config = dict(
    n_layer=12,
    n_kv_head=3,
    activation='relu',
    norm='layernorm',
    qk_norm=False,
    parallel_block=False,
    init_std_up=0.0961,
    lr_mult_o=0.941,
    warmup_steps=200,
    decay_fraction=1.0,
    decay_shape='linear',
    seq_len=512,
    dataset='wikipedia_en',
)
Each number is 50 + 12 x the weight over its row's rms, rounded and kept within 0 to 99. Layers, rows and columns count from 0. The size before them is the row's rms in percent of the matrix's.

# up: layer 5 MLP up, 576x96, rms 0.0957, rows 90-125, columns 0-95
# down: layer 5 MLP down (transposed), 576x96, rms 0.0964, rows 90-125, columns 0-95
up90 096:41 38 50 62 60 61 37 43 44 56 30 58 50 65 60 48 52 46 41 53 55 50 39 58 19 64 44 58 26 48 39 41 34 47 38 50 57 67 37 44 60 04 59 38 64 47 32 37 67 53 55 50 67 57 40 68 76 43 43 76 50 45 55 55 41 54 56 53 46 24 46 63 49 54 51 40 53 55 61 51 48 59 54 25 48 46 57 31 44 50 37 31 56 55 63 49
down90 099:46 50 37 39 32 44 69 57 44 45 43 51 43 43 40 47 59 47 50 64 58 46 26 40 42 54 36 61 62 51 38 44 66 31 55 39 49 50 35 59 51 60 41 49 49 42 56 46 54 73 60 43 36 54 47 46 34 55 38 35 44 60 55 48 76 65 62 70 40 60 46 37 54 52 59 42 17 34 56 46 48 50 44 44 78 57 71 54 44 77 83 49 52 39 28 30
up91 103:45 54 60 58 43 30 37 46 40 63 48 41 48 44 49 38 40 14 66 69 58 49 43 51 57 72 74 64 54 36 55 49 66 60 34 46 32 27 45 65 41 37 46 41 66 43 39 24 42 54 55 54 47 28 25 53 66 55 57 65 39 63 56 55 49 68 47 50 45 38 45 59 50 39 57 43 63 60 55 34 56 43 62 61 67 32 54 53 55 63 54 58 28 44 66 58
down91 116:48 53 59 33 67 59 37 47 56 39 54 63 37 54 61 53 44 39 46 86 53 39 46 55 46 62 57 40 44 58 25 44 36 45 53 53 36 55 55 62 61 44 62 32 45 35 45 56 48 69 57 53 56 55 28 58 32 61 35 32 68 60 50 45 77 51 33 52 72 48 42 63 54 48 51 45 60 41 44 51 55 59 47 70 62 41 56 63 39 35 34 74 21 33 38 46
up92 088:55 49 49 27 44 66 55 51 49 50 41 49 63 42 54 46 33 40 65 67 55 37 46 36 43 68 57 62 35 13 56 39 41 59 52 53 45 54 68 58 50 40 55 36 44 79 47 56 52 48 62 38 52 45 47 80 78 49 30 78 41 49 46 28 21 76 45 39 55 35 38 46 51 48 50 56 53 54 36 43 62 59 61 42 53 42 54 40 55 42 44 64 53 41 46 44
down92 080:63 54 71 43 60 44 34 35 30 40 50 52 38 54 37 65 55 71 57 56 43 60 48 72 62 46 61 48 60 71 40 68 51 50 47 41 55 62 18 31 46 66 56 42 44 32 44 35 48 66 59 55 38 66 54 58 66 62 59 48 50 64 51 48 40 47 55 57 39 51 46 33 52 48 57 29 30 52 58 29 30 33 45 43 47 51 45 27 53 44 79 36 43 68 52 58
up93 094:64 37 61 28 42 47 42 53 51 41 51 28 36 62 45 65 53 58 48 42 61 50 40 67 62 50 53 66 59 48 65 49 55 18 54 58 56 61 37 39 48 78 38 44 27 52 58 70 68 42 50 46 28 45 44 48 36 48 40 37 50 46 51 56 34 48 22 46 57 53 55 41 62 42 39 41 49 60 53 43 63 56 58 56 68 50 44 71 58 25 40 31 38 46 62 23
down93 081:67 24 47 52 46 46 71 38 61 61 43 49 44 65 36 47 36 45 34 47 54 46 48 43 42 49 71 32 60 50 49 59 56 53 61 47 34 43 45 54 66 39 27 53 56 43 65 46 07 57 31 47 38 35 62 59 73 57 68 57 46 43 66 50 57 67 35 54 27 25 43 53 53 65 48 64 70 40 47 46 54 45 57 49 51 55 54 38 49 57 59 68 61 44 34 37
up94 106:77 32 50 61 48 67 40 54 46 48 47 46 41 35 39 59 61 52 27 57 50 65 66 51 52 51 72 40 53 34 70 51 43 44 51 49 62 44 53 38 42 43 82 33 54 65 61 45 46 60 48 55 35 61 40 60 44 45 63 43 40 55 47 65 55 59 48 40 37 58 54 67 59 32 61 31 40 39 53 63 37 38 40 59 25 42 57 69 47 41 51 38 65 69 31 21
down94 087:42 54 56 35 52 44 54 42 40 40 43 36 69 54 57 54 59 31 46 51 45 31 42 59 50 59 66 43 39 26 30 49 48 55 37 28 56 63 49 72 78 39 34 55 53 43 33 65 62 51 48 52 61 55 31 63 51 48 29 42 66 72 55 54 27 58 69 64 60 52 64 41 51 74 76 53 53 59 81 39 48 50 31 54 50 46 38 61 44 49 50 53 54 43 55 42
up95 103:40 55 84 65 60 44 67 59 44 46 42 35 60 51 52 41 59 12 39 52 27 52 32 37 25 57 68 57 43 48 41 23 69 31 38 48 66 58 38 51 64 63 66 50 54 67 49 54 43 39 56 61 57 61 41 56 53 55 55 40 49 52 50 65 38 50 52 46 38 48 53 65 48 59 52 56 57 33 72 40 35 49 61 46 49 72 49 40 40 54 65 30 45 50 48 46
down95 111:43 51 35 53 50 56 50 30 78 61 59 61 74 46 44 54 33 61 58 68 65 48 61 75 60 55 68 49 40 71 44 63 26 61 65 51 38 63 59 41 37 50 62 56 38 63 48 33 53 64 47 40 50 41 55 64 63 56 38 48 39 40 40 52 35 53 59 62 50 34 65 59 50 39 32 42 42 61 32 40 47 66 40 51 65 49 43 64 26 47 40 49 24 33 44 40
up96 101:45 51 48 44 53 43 53 42 35 44 50 46 37 46 64 43 56 29 41 67 48 48 51 46 36 67 64 58 51 37 45 49 42 38 46 61 75 45 50 57 71 66 65 18 51 62 55 37 31 52 70 44 43 41 48 52 61 29 42 45 56 53 47 47 50 52 40 69 27 13 61 40 61 62 61 51 22 49 67 67 54 49 48 57 52 52 51 65 60 68 28 51 48 69 52 33
down96 115:43 59 50 56 47 36 60 38 42 57 61 39 21 63 36 49 50 30 50 42 47 65 58 55 43 61 57 40 48 42 51 43 66 64 26 35 40 50 57 25 60 67 46 58 29 48 40 75 72 63 59 52 52 58 42 49 33 35 39 55 52 65 76 65 55 61 55 41 58 42 27 57 46 57 68 37 73 39 41 59 58 44 67 49 56 47 65 40 23 36 51 55 52 43 46 57
up97 113:53 46 52 35 70 41 57 50 39 67 39 41 52 37 50 47 48 36 36 26 55 59 52 39 46 52 73 29 63 33 54 39 64 45 42 52 47 59 44 51 54 55 42 13 77 63 43 49 63 37 65 54 38 69 63 57 74 31 52 52 53 46 55 41 44 65 49 41 61 54 61 56 62 50 85 52 67 52 49 61 36 44 55 42 48 34 45 28 37 48 53 64 42 36 54 55
down97 119:63 65 49 54 45 30 59 44 54 65 49 60 51 64 50 46 60 31 51 61 39 26 46 51 50 51 18 42 56 47 51 49 63 63 37 47 66 29 34 41 44 39 48 59 46 43 63 44 39 35 29 52 54 65 72 47 31 51 62 77 51 72 48 52 50 39 31 43 30 56 43 35 50 73 43 64 33 65 48 39 77 41 40 63 50 39 64 68 43 60 51 47 43 48 53 55
up98 109:38 44 51 61 48 39 62 50 59 45 43 42 50 76 65 50 69 23 24 24 76 38 44 40 27 80 37 52 60 41 54 55 69 44 43 45 63 52 48 52 42 60 40 48 44 60 74 45 32 57 48 47 59 52 54 46 47 35 50 67 44 62 51 42 62 31 30 49 34 37 70 65 43 60 41 49 37 48 47 47 36 57 47 47 63 67 57 50 53 63 58 46 71 49 49 38
down98 100:37 77 60 52 33 49 32 68 55 62 64 39 63 43 46 47 51 43 58 63 43 40 54 56 38 34 52 42 37 17 72 57 27 14 38 60 45 65 67 49 57 44 37 39 40 49 60 49 54 70 69 58 59 49 35 51 36 62 40 39 77 44 68 53 47 43 68 60 46 57 45 45 49 57 55 46 50 57 52 56 51 35 60 64 62 28 56 46 54 50 63 59 43 42 56 52
up99 091:72 46 44 50 41 46 50 55 55 59 55 65 67 51 25 50 47 57 50 30 39 73 45 42 36 54 47 40 41 52 34 40 56 51 43 48 42 53 43 27 46 73 36 59 57 65 49 45 44 31 39 32 29 40 55 54 45 51 60 47 39 69 34 60 54 52 54 66 41 62 43 55 71 72 39 34 51 56 63 58 63 36 43 32 74 64 22 46 40 47 78 53 44 58 53 61
down99 089:47 64 43 47 38 39 45 68 49 55 37 47 40 53 67 45 52 35 57 47 38 36 37 66 53 61 56 53 77 48 44 66 50 50 50 52 55 44 48 70 52 41 48 59 49 53 50 26 45 45 63 26 37 52 45 68 71 40 66 25 52 39 45 36 61 55 44 33 43 69 52 56 33 58 42 58 58 40 46 31 35 61 38 66 57 72 67 41 38 44 26 32 46 61 77 65
up100 100:43 50 43 36 57 56 30 41 51 41 48 40 69 51 53 56 62 51 47 54 46 36 32 42 63 53 32 55 36 45 39 58 66 51 42 52 63 56 60 55 51 60 48 29 45 50 60 40 51 66 36 49 15 54 39 55 54 57 63 47 39 36 82 39 36 52 62 43 37 52 46 55 30 24 49 54 40 60 50 48 43 45 52 59 94 63 72 40 49 53 48 26 62 55 57 62
down100 101:48 46 45 40 64 70 55 61 51 47 77 49 36 34 44 56 59 63 43 52 52 57 54 41 43 32 41 30 71 38 47 61 43 62 60 37 22 41 29 41 79 63 43 49 60 79 47 51 67 56 51 44 42 64 39 45 50 39 51 40 43 39 53 45 73 51 48 43 47 58 32 52 50 29 47 39 20 43 60 33 53 46 70 71 49 58 50 69 49 52 51 36 49 60 36 47
up101 104:17 59 46 39 55 57 65 76 56 58 45 53 42 40 77 35 52 45 37 50 50 57 40 39 43 70 55 61 59 46 61 42 21 53 57 44 61 49 57 59 71 25 65 44 55 62 53 29 38 59 34 39 49 61 55 47 47 54 67 34 42 38 56 48 50 53 52 58 74 48 60 41 46 40 41 40 21 42 53 48 39 68 51 47 41 53 67 56 60 42 35 68 34 37 41 57
down101 100:83 27 47 50 44 44 52 35 45 62 64 45 62 40 26 33 41 55 60 40 56 40 48 61 73 34 41 41 54 64 56 62 50 29 65 51 63 56 50 46 38 76 57 40 54 34 52 43 33 42 44 63 40 50 57 62 46 41 40 63 40 59 38 49 45 35 71 39 47 50 29 61 56 49 54 51 68 52 57 68 57 34 38 76 43 38 58 42 50 53 44 46 66 78 41 58
up102 096:46 70 63 57 67 54 47 45 31 70 48 61 47 37 59 82 35 42 44 51 34 53 44 33 41 57 35 38 55 42 56 64 69 41 51 42 67 45 41 52 44 52 39 48 64 44 60 43 33 24 61 28 80 44 46 41 66 53 35 34 37 24 59 61 51 60 68 48 24 51 58 47 43 46 48 51 56 53 56 50 27 57 58 59 66 65 52 53 36 47 48 63 40 51 43 51
down102 101:44 59 53 25 62 50 45 54 61 19 50 51 26 51 42 54 47 52 59 47 45 49 48 47 70 47 38 40 61 49 48 49 60 50 52 34 64 31 45 70 48 33 33 43 70 50 45 32 67 70 48 59 56 72 24 62 59 69 65 51 41 37 61 54 54 66 48 48 55 53 47 47 48 56 35 26 68 45 65 43 44 68 45 61 53 72 53 46 46 30 61 52 28 54 45 31
up103 110:69 31 53 33 64 53 56 58 44 59 52 49 59 51 43 25 66 63 35 36 43 49 42 42 48 41 72 34 54 18 44 56 53 48 52 62 43 42 69 52 54 34 37 69 41 56 73 36 65 61 38 59 49 26 35 58 56 55 45 44 28 86 59 41 53 57 51 47 53 46 48 43 54 45 35 47 60 40 55 54 67 50 30 51 43 70 61 57 44 52 62 59 45 50 32 67
down103 124:43 44 37 22 36 56 65 52 46 44 60 60 39 52 57 54 43 55 41 54 40 39 55 50 49 52 56 63 43 36 50 65 51 49 55 46 39 51 77 71 50 45 21 40 66 53 50 68 41 41 65 62 44 55 54 79 62 64 53 42 77 20 65 32 43 55 40 52 59 45 45 41 42 41 70 32 50 48 41 41 50 66 63 60 58 51 26 49 73 67 42 58 44 54 53 35
up104 096:68 58 55 47 58 55 39 64 44 26 42 60 54 50 82 42 50 56 41 71 66 64 42 54 48 43 57 65 57 61 40 59 52 75 55 53 30 66 60 45 43 23 41 52 74 62 46 51 39 57 40 38 45 43 68 41 45 38 29 46 46 44 54 66 44 61 43 66 50 27 63 38 55 24 45 51 52 51 50 47 45 71 41 34 49 54 39 69 68 41 57 35 59 62 44 46
down104 094:47 58 41 42 56 72 55 59 38 70 42 57 43 42 47 67 40 62 58 44 55 41 42 45 41 47 47 33 47 35 76 48 46 54 41 32 42 63 43 58 55 69 36 25 47 61 61 32 52 52 51 87 58 44 33 41 46 56 52 53 65 44 36 51 72 44 69 33 53 60 40 50 58 61 54 45 39 76 58 45 68 48 63 65 37 46 68 34 39 53 47 29 30 48 57 59
up105 095:34 36 59 60 69 73 42 50 65 53 51 42 48 62 61 57 57 54 19 43 56 50 45 37 47 61 16 39 12 51 44 32 52 55 70 43 58 50 42 50 40 40 46 60 37 49 48 44 58 62 53 54 45 60 50 65 39 60 39 54 48 55 53 45 66 40 37 52 44 57 57 91 62 36 37 59 63 56 57 49 45 53 52 32 62 49 35 68 49 47 46 50 29 51 56 43
down105 098:42 51 42 26 24 60 67 67 53 56 41 40 43 48 41 48 63 31 65 40 58 48 64 60 58 52 58 61 54 64 64 48 33 48 36 41 63 37 52 48 56 50 53 56 43 57 51 57 39 34 71 20 45 60 32 35 47 51 36 46 45 55 55 67 32 55 87 51 53 58 45 41 25 54 63 51 48 29 51 36 68 64 45 50 52 49 34 46 39 64 64 58 49 70 53 36
up106 099:62 40 63 53 51 64 42 50 53 67 19 43 62 60 52 31 57 57 72 49 77 57 46 55 28 51 67 23 48 36 63 55 48 51 70 54 34 30 59 55 30 54 55 51 58 37 51 53 43 50 32 40 56 53 55 49 40 42 61 49 61 50 46 56 28 42 66 41 69 50 66 52 57 53 37 41 33 57 62 70 50 26 38 44 52 63 49 38 55 57 46 64 24 42 34 45
down106 086:32 55 48 72 53 29 46 60 38 41 55 40 55 66 50 57 38 45 44 55 51 50 31 50 44 37 61 65 85 55 41 48 28 27 41 60 51 70 44 25 69 31 54 43 46 42 60 76 58 47 47 46 35 45 56 49 52 48 42 44 42 48 55 39 49 43 54 45 59 51 38 40 49 50 52 59 59 45 29 48 43 77 76 63 50 51 38 70 49 61 57 53 44 41 62 80
up107 101:45 61 62 35 58 55 64 56 49 41 35 24 42 54 63 53 44 40 61 48 75 57 31 57 59 60 62 39 82 38 49 26 56 45 61 47 56 67 70 57 49 22 32 47 21 27 42 32 44 35 50 47 60 54 38 60 58 60 47 51 38 37 53 45 49 62 51 47 61 46 46 40 56 52 36 55 54 48 75 57 63 44 68 50 52 57 31 55 47 46 39 26 48 59 52 40
down107 104:66 49 57 58 76 40 60 54 55 60 60 65 45 50 59 41 55 53 38 61 69 49 29 39 31 55 38 50 32 45 27 42 35 83 71 45 68 48 46 39 51 45 67 44 65 57 38 19 45 46 46 40 73 53 53 52 54 63 36 59 49 45 51 68 64 44 56 47 44 23 45 50 68 36 70 35 41 30 39 54 51 43 54 48 45 60 51 42 42 61 63 62 45 52 56 55
up108 093:53 51 48 40 46 61 67 49 42 73 35 40 60 59 50 53 67 44 32 27 58 35 39 68 63 49 46 40 53 52 44 74 42 38 34 53 59 44 54 51 54 60 22 26 73 48 52 72 48 37 48 52 62 51 78 55 47 61 48 48 50 55 46 59 44 54 52 54 62 46 60 44 34 60 77 48 50 36 59 48 45 37 52 66 66 34 40 55 45 27 56 59 16 52 62 52
down108 102:41 45 47 25 58 64 47 63 36 76 36 51 34 74 38 67 32 56 31 67 43 68 48 36 49 59 54 38 66 46 52 38 53 67 60 58 54 25 37 66 56 24 51 63 52 59 50 23 48 51 24 53 33 48 48 47 53 45 52 39 63 50 65 53 55 38 50 38 70 46 41 39 53 50 31 54 54 61 54 38 66 62 38 60 52 47 58 51 62 55 55 33 47 51 46 71
up109 078:66 46 66 68 53 62 55 56 54 50 55 42 62 51 67 35 27 41 35 14 49 30 37 44 45 50 69 52 46 38 20 41 45 36 57 39 57 40 41 58 32 23 40 54 61 40 72 41 60 49 57 52 64 44 62 41 60 67 61 56 59 43 61 51 55 46 65 36 55 60 64 48 36 57 29 49 56 43 41 43 62 44 44 33 67 35 70 61 56 45 63 50 49 49 46 63
down109 093:63 54 32 66 46 35 58 23 52 51 72 45 40 51 37 42 66 45 57 63 58 50 53 59 46 44 47 56 52 52 31 59 73 73 52 32 49 60 33 45 70 44 53 51 41 53 51 64 58 44 50 40 45 59 44 59 62 29 36 67 31 74 47 44 67 54 51 61 40 54 54 52 47 36 57 37 53 71 34 42 25 66 46 64 41 31 63 50 39 27 29 63 56 57 40 50
up110 100:55 34 55 37 48 52 59 52 53 63 29 43 52 56 41 35 54 51 43 63 62 65 39 48 15 47 41 50 52 56 58 60 44 77 63 57 45 31 57 75 66 43 52 25 49 37 43 39 33 39 54 53 43 43 50 46 66 55 47 41 32 50 54 66 41 67 65 36 28 61 48 57 53 46 68 15 34 40 56 60 43 45 30 56 49 40 57 60 46 57 70 52 53 38 39 40
down110 106:57 58 57 51 68 43 35 63 66 56 55 32 69 56 34 40 42 53 46 36 36 50 46 41 44 56 61 45 61 75 44 39 78 47 45 51 33 41 56 41 48 39 54 69 45 47 22 50 55 65 48 31 56 45 38 74 46 43 58 47 42 62 36 34 49 56 67 62 43 73 41 72 60 31 57 53 79 42 31 39 52 62 45 47 45 51 45 72 55 45 54 49 54 39 47 75
up111 096:67 54 63 45 72 64 52 59 20 43 70 28 72 35 54 62 38 70 49 43 58 41 47 35 63 46 65 57 44 40 45 44 44 60 51 40 58 71 49 13 33 40 45 64 53 46 60 33 53 37 48 43 58 43 40 58 34 48 38 49 54 61 35 57 41 50 43 52 52 56 56 45 61 55 44 30 69 42 59 47 54 32 62 59 57 52 49 51 35 70 32 66 38 56 48 73
down111 099:54 66 59 49 49 33 49 64 57 46 43 78 55 48 64 43 54 68 59 63 54 60 31 50 27 33 58 56 33 23 44 46 41 43 51 57 65 42 61 63 46 52 53 44 37 35 60 58 44 49 33 51 52 41 59 52 77 44 55 57 46 54 33 57 47 59 69 61 48 41 55 81 44 37 44 45 51 36 75 24 54 48 25 54 25 44 54 47 46 54 66 43 31 61 58 46
up112 111:56 45 61 44 55 48 50 78 44 57 60 69 71 51 25 49 48 38 31 46 63 51 42 59 53 44 47 32 69 38 47 80 54 40 50 49 45 51 51 54 48 76 46 39 54 55 47 56 61 39 38 72 50 54 50 39 55 51 34 40 43 35 72 62 37 54 57 38 45 39 65 49 37 48 51 68 45 52 48 55 57 50 58 62 56 44 70 53 63 45 48 42 71 43 39 02
down112 108:64 59 62 69 52 43 54 43 52 53 39 63 56 54 58 43 58 37 56 53 39 54 71 27 57 52 45 56 30 41 51 51 41 67 52 66 42 37 64 70 69 30 37 59 37 20 70 35 30 59 57 68 37 43 61 51 71 37 58 61 45 56 57 62 50 55 37 36 34 54 45 60 40 37 42 59 49 54 59 38 29 38 27 54 42 54 47 55 64 61 65 66 35 31 56 51
up113 093:64 60 73 56 58 29 60 43 48 54 57 25 44 50 65 36 24 54 42 53 37 43 52 52 62 68 49 45 26 41 53 50 68 29 76 40 40 34 57 59 43 25 53 67 60 63 43 34 42 72 33 48 65 51 60 52 45 42 57 49 39 67 56 41 52 50 52 49 28 53 46 65 53 40 56 62 40 50 64 43 35 29 60 37 51 37 67 39 53 60 58 68 46 48 50 61
down113 090:72 42 54 47 46 51 36 48 51 47 24 49 57 69 35 45 70 56 47 59 49 72 46 53 51 37 75 57 67 67 50 60 31 56 34 40 44 52 52 71 64 35 42 24 52 42 49 71 36 41 57 44 37 56 45 67 59 40 37 46 59 52 58 46 73 49 55 46 34 67 42 79 45 36 45 44 47 55 52 45 45 61 46 69 40 32 59 72 29 41 47 36 52 40 50 57
up114 110:68 50 62 34 65 49 58 48 68 45 56 55 21 37 42 66 22 55 60 64 52 48 42 55 51 57 77 52 61 43 63 46 43 49 41 52 33 48 56 34 78 47 50 55 54 58 49 40 45 42 62 44 37 18 46 50 45 30 48 74 55 63 79 51 40 55 36 47 42 30 50 37 54 38 55 48 36 45 58 40 52 58 58 61 55 55 46 31 48 43 55 62 75 49 36 33
down114 096:77 53 38 52 30 44 53 49 61 47 35 55 59 55 29 31 62 64 46 49 53 68 50 50 58 51 32 46 48 72 46 49 49 66 60 33 48 27 42 59 35 56 52 59 41 67 35 71 35 69 48 50 69 59 69 18 58 40 30 34 56 47 49 40 59 66 60 36 62 39 64 57 68 31 45 51 60 48 30 54 48 52 25 57 47 54 51 37 47 38 53 51 55 57 53 61
up115 105:56 61 49 60 49 71 50 42 24 61 60 54 38 39 51 42 50 66 41 48 53 61 34 53 49 64 37 49 61 50 41 40 46 52 40 68 48 49 17 56 77 83 28 53 41 57 33 43 34 29 46 46 33 57 49 54 49 64 41 49 56 30 44 55 56 68 61 40 47 43 66 47 60 61 36 70 47 59 63 43 43 45 67 51 29 40 30 57 52 71 53 33 53 53 39 45
down115 111:51 71 47 45 43 52 39 68 44 60 51 54 56 61 53 54 57 45 69 73 64 39 75 38 49 24 68 50 51 45 46 51 60 49 30 48 65 49 63 54 50 47 28 32 21 45 39 41 55 48 50 29 64 42 54 54 59 34 68 30 53 46 46 54 45 60 51 88 59 54 47 41 37 37 43 67 50 51 44 45 70 52 30 63 54 64 46 36 52 49 44 50 49 36 47 75
up116 105:58 37 62 66 56 60 37 82 47 52 39 58 47 60 63 48 38 36 44 32 51 40 66 71 57 58 32 47 42 34 40 44 52 55 21 29 35 47 33 46 47 54 63 49 42 47 46 50 43 54 34 60 31 61 47 44 45 56 34 74 80 64 58 41 40 59 39 58 59 53 43 38 47 52 40 37 50 57 48 47 77 59 66 50 74 48 38 63 62 50 39 39 65 47 57 37
down116 129:40 51 36 30 75 55 53 42 57 47 36 57 33 35 38 47 71 49 59 46 55 53 34 41 62 50 39 37 45 57 52 53 62 55 56 23 42 57 59 72 47 39 45 61 34 31 38 41 50 36 60 49 52 49 45 69 70 48 42 46 37 56 47 39 63 43 58 46 61 57 47 71 64 59 54 40 54 55 52 56 67 44 61 36 63 28 52 48 32 58 69 57 49 32 58 93
up117 091:68 52 71 28 41 54 46 58 45 66 30 42 34 54 49 78 47 39 67 41 55 44 47 49 64 46 18 35 57 45 50 34 64 42 60 37 39 69 46 17 60 42 54 43 68 59 51 51 48 45 37 53 61 69 50 42 56 45 25 60 48 56 55 58 43 54 81 42 54 38 54 58 55 39 62 48 48 65 50 30 66 41 54 43 59 49 50 47 38 47 62 37 45 31 47 64
down117 092:63 59 51 50 51 14 56 51 23 44 69 60 51 64 30 46 52 36 31 55 58 49 61 46 56 56 44 62 47 56 32 45 49 73 52 47 60 57 37 51 62 49 55 44 44 48 44 55 59 58 26 56 60 51 36 47 43 49 49 46 45 33 49 51 43 33 13 60 34 51 57 71 74 52 46 54 41 58 63 57 38 58 53 66 61 49 62 81 53 41 50 50 79 40 57 53
up118 097:69 47 46 51 56 69 63 48 52 45 50 52 60 67 60 59 50 83 58 47 58 29 53 64 62 43 27 55 65 42 41 28 60 47 44 59 58 65 73 53 46 34 46 37 52 33 27 56 47 42 65 58 42 41 37 61 51 54 50 49 46 50 65 24 50 73 40 33 51 60 31 57 52 40 45 51 47 53 47 42 38 52 58 54 64 47 34 41 43 32 27 60 66 55 21 61
down118 103:44 52 65 41 43 54 53 32 36 76 20 49 39 60 75 62 37 34 46 41 73 41 40 40 34 70 39 50 67 33 59 52 48 54 35 54 48 77 52 41 61 48 33 60 54 49 46 58 26 46 48 48 61 59 44 54 55 43 62 68 47 33 43 44 31 64 40 57 56 28 43 35 58 58 63 60 56 53 47 46 58 32 57 57 28 39 61 61 54 58 53 69 52 34 46 39
up119 104:48 56 62 48 47 37 52 51 37 60 44 64 41 49 53 39 44 47 42 48 53 65 61 55 58 80 66 63 52 30 75 51 58 50 35 50 44 54 46 25 61 60 49 42 32 54 28 61 60 35 41 37 42 42 55 45 76 38 46 27 42 32 72 56 57 49 45 56 56 50 54 33 12 42 48 21 40 49 50 67 62 74 46 45 51 41 61 53 48 48 50 47 52 54 67 50
down119 103:74 45 26 46 33 36 49 46 55 30 45 50 49 61 54 35 33 47 60 62 61 45 50 45 44 52 58 68 45 13 41 41 56 49 45 71 60 41 35 69 62 59 53 48 44 44 54 48 22 53 53 50 42 63 22 63 56 33 64 50 58 45 52 54 34 52 34 54 27 56 62 43 42 41 65 52 56 49 49 45 60 59 63 69 43 59 39 49 78 35 59 58 65 34 50 38
up120 092:65 49 57 41 40 55 57 52 42 47 38 62 42 54 29 74 61 29 68 62 75 66 64 53 69 62 22 48 41 37 50 63 41 43 54 45 35 48 57 44 49 70 43 56 47 37 54 48 46 51 31 36 47 52 78 42 69 53 55 36 45 55 48 54 29 64 71 74 40 50 37 54 54 37 49 69 36 58 58 42 63 59 31 49 42 51 38 68 48 51 51 62 27 59 44 54
down120 089:27 51 41 64 38 40 52 40 38 44 63 39 23 64 57 36 62 46 62 37 74 45 36 46 58 43 44 62 52 38 31 55 36 42 50 45 43 64 61 64 58 70 58 31 55 63 46 44 56 47 55 50 57 56 39 53 65 66 33 50 42 52 55 41 55 56 37 29 31 30 51 78 56 73 49 38 52 55 53 55 66 59 42 68 48 55 54 62 54 37 75 43 31 41 46 30
up121 116:45 60 59 54 64 62 64 46 60 60 59 59 40 44 65 60 48 44 36 39 58 46 58 37 66 40 23 19 51 39 59 47 65 61 54 47 44 37 45 45 57 46 40 48 62 50 34 49 34 47 54 64 40 55 35 40 54 16 61 46 33 65 57 58 64 66 56 60 65 44 49 53 56 75 61 50 47 71 71 36 53 29 35 46 50 55 26 67 57 55 67 59 44 34 55 40
down121 107:39 64 49 28 43 27 44 56 53 44 48 63 52 54 55 49 50 58 39 32 43 64 55 28 53 67 64 64 49 33 40 57 35 33 37 36 52 64 62 43 51 44 39 43 45 55 41 47 61 44 50 32 69 62 51 57 33 74 47 42 71 68 63 27 51 60 51 54 58 72 57 64 47 28 33 58 55 43 58 44 62 41 47 70 37 41 54 83 30 61 45 51 47 53 37 41
up122 100:41 65 47 45 47 42 76 65 41 62 45 51 53 56 53 60 45 52 60 47 54 31 41 48 65 60 43 55 36 48 43 72 78 46 23 34 60 51 53 38 42 33 36 27 74 58 44 35 44 53 67 57 41 46 57 27 67 52 64 59 30 38 50 47 34 64 57 63 47 45 58 33 54 69 56 62 40 47 61 64 61 60 57 40 66 42 47 53 38 31 40 46 45 61 34 30
down122 107:66 29 54 58 36 52 59 31 39 80 44 50 37 43 47 55 42 44 52 60 41 53 40 34 69 58 42 28 74 56 56 57 50 54 52 58 50 42 27 45 34 62 42 45 53 48 51 55 47 53 56 62 42 32 80 70 56 30 30 38 52 63 45 57 51 48 57 20 64 55 60 57 55 40 47 60 51 45 45 74 32 51 33 58 43 45 60 45 52 29 66 60 41 31 63 55
up123 100:39 49 51 42 59 37 23 52 35 54 45 51 57 52 54 47 36 32 53 64 67 53 68 28 61 49 52 68 42 55 26 45 41 45 57 61 44 46 85 61 61 46 60 28 41 60 40 37 40 59 61 39 39 40 66 53 53 57 44 31 39 63 43 55 36 64 37 45 52 39 49 47 55 41 67 64 54 64 46 34 74 54 49 30 42 56 41 48 46 38 50 77 48 55 34 25
down123 100:62 62 69 37 41 55 63 55 43 67 49 62 45 46 50 60 54 37 23 36 37 57 34 59 29 72 28 47 68 39 55 59 61 35 35 32 59 44 56 38 54 58 49 43 18 49 41 59 60 46 55 37 53 50 51 42 50 54 61 43 52 22 30 70 73 56 63 72 67 36 58 42 58 47 48 59 67 40 44 39 57 53 61 40 54 58 63 46 42 39 60 54 68 54 50 61
up124 104:49 34 53 49 49 38 16 56 34 43 59 57 42 52 60 41 50 31 47 40 20 59 54 67 59 74 47 40 56 47 62 51 71 48 63 34 55 59 44 47 50 55 26 39 50 50 62 47 33 66 43 59 52 52 57 62 47 25 57 28 57 56 59 47 47 53 61 46 52 69 43 40 73 56 57 32 42 63 63 63 43 60 41 60 49 58 72 33 67 51 40 67 29 43 51 40
down124 100:26 42 50 70 52 61 52 42 44 44 51 27 63 46 62 46 72 39 55 71 72 37 45 26 51 34 54 24 52 41 54 59 58 40 31 42 54 46 49 32 67 52 39 58 46 47 33 42 60 39 59 58 50 49 61 47 51 74 36 78 42 61 53 74 72 44 56 63 43 53 54 48 33 63 46 54 39 62 58 48 51 29 52 57 36 42 46 73 42 45 60 69 58 49 41 52
up125 118:65 44 44 57 69 76 56 57 32 29 72 52 53 62 43 53 61 69 54 60 52 46 37 55 54 35 50 40 58 50 39 41 64 55 58 44 52 60 46 52 44 52 49 46 23 50 45 71 80 51 33 41 37 52 47 75 51 52 59 52 32 49 62 57 62 64 58 54 18 31 44 53 54 31 45 56 42 50 49 67 26 28 56 34 59 59 58 54 57 38 36 45 60 54 31 54
down125 111:60 65 56 19 58 68 61 42 43 68 41 38 39 47 45 73 53 51 38 46 69 63 40 41 25 62 46 52 33 48 47 48 43 31 58 62 43 68 53 58 58 63 29 49 48 38 43 57 50 48 53 33 51 68 53 44 58 67 39 73 76 26 70 30 59 45 46 53 72 51 31 39 42 43 49 65 49 42 55 52 60 48 37 47 48 42 67 44 58 38 52 60 38 51 41 33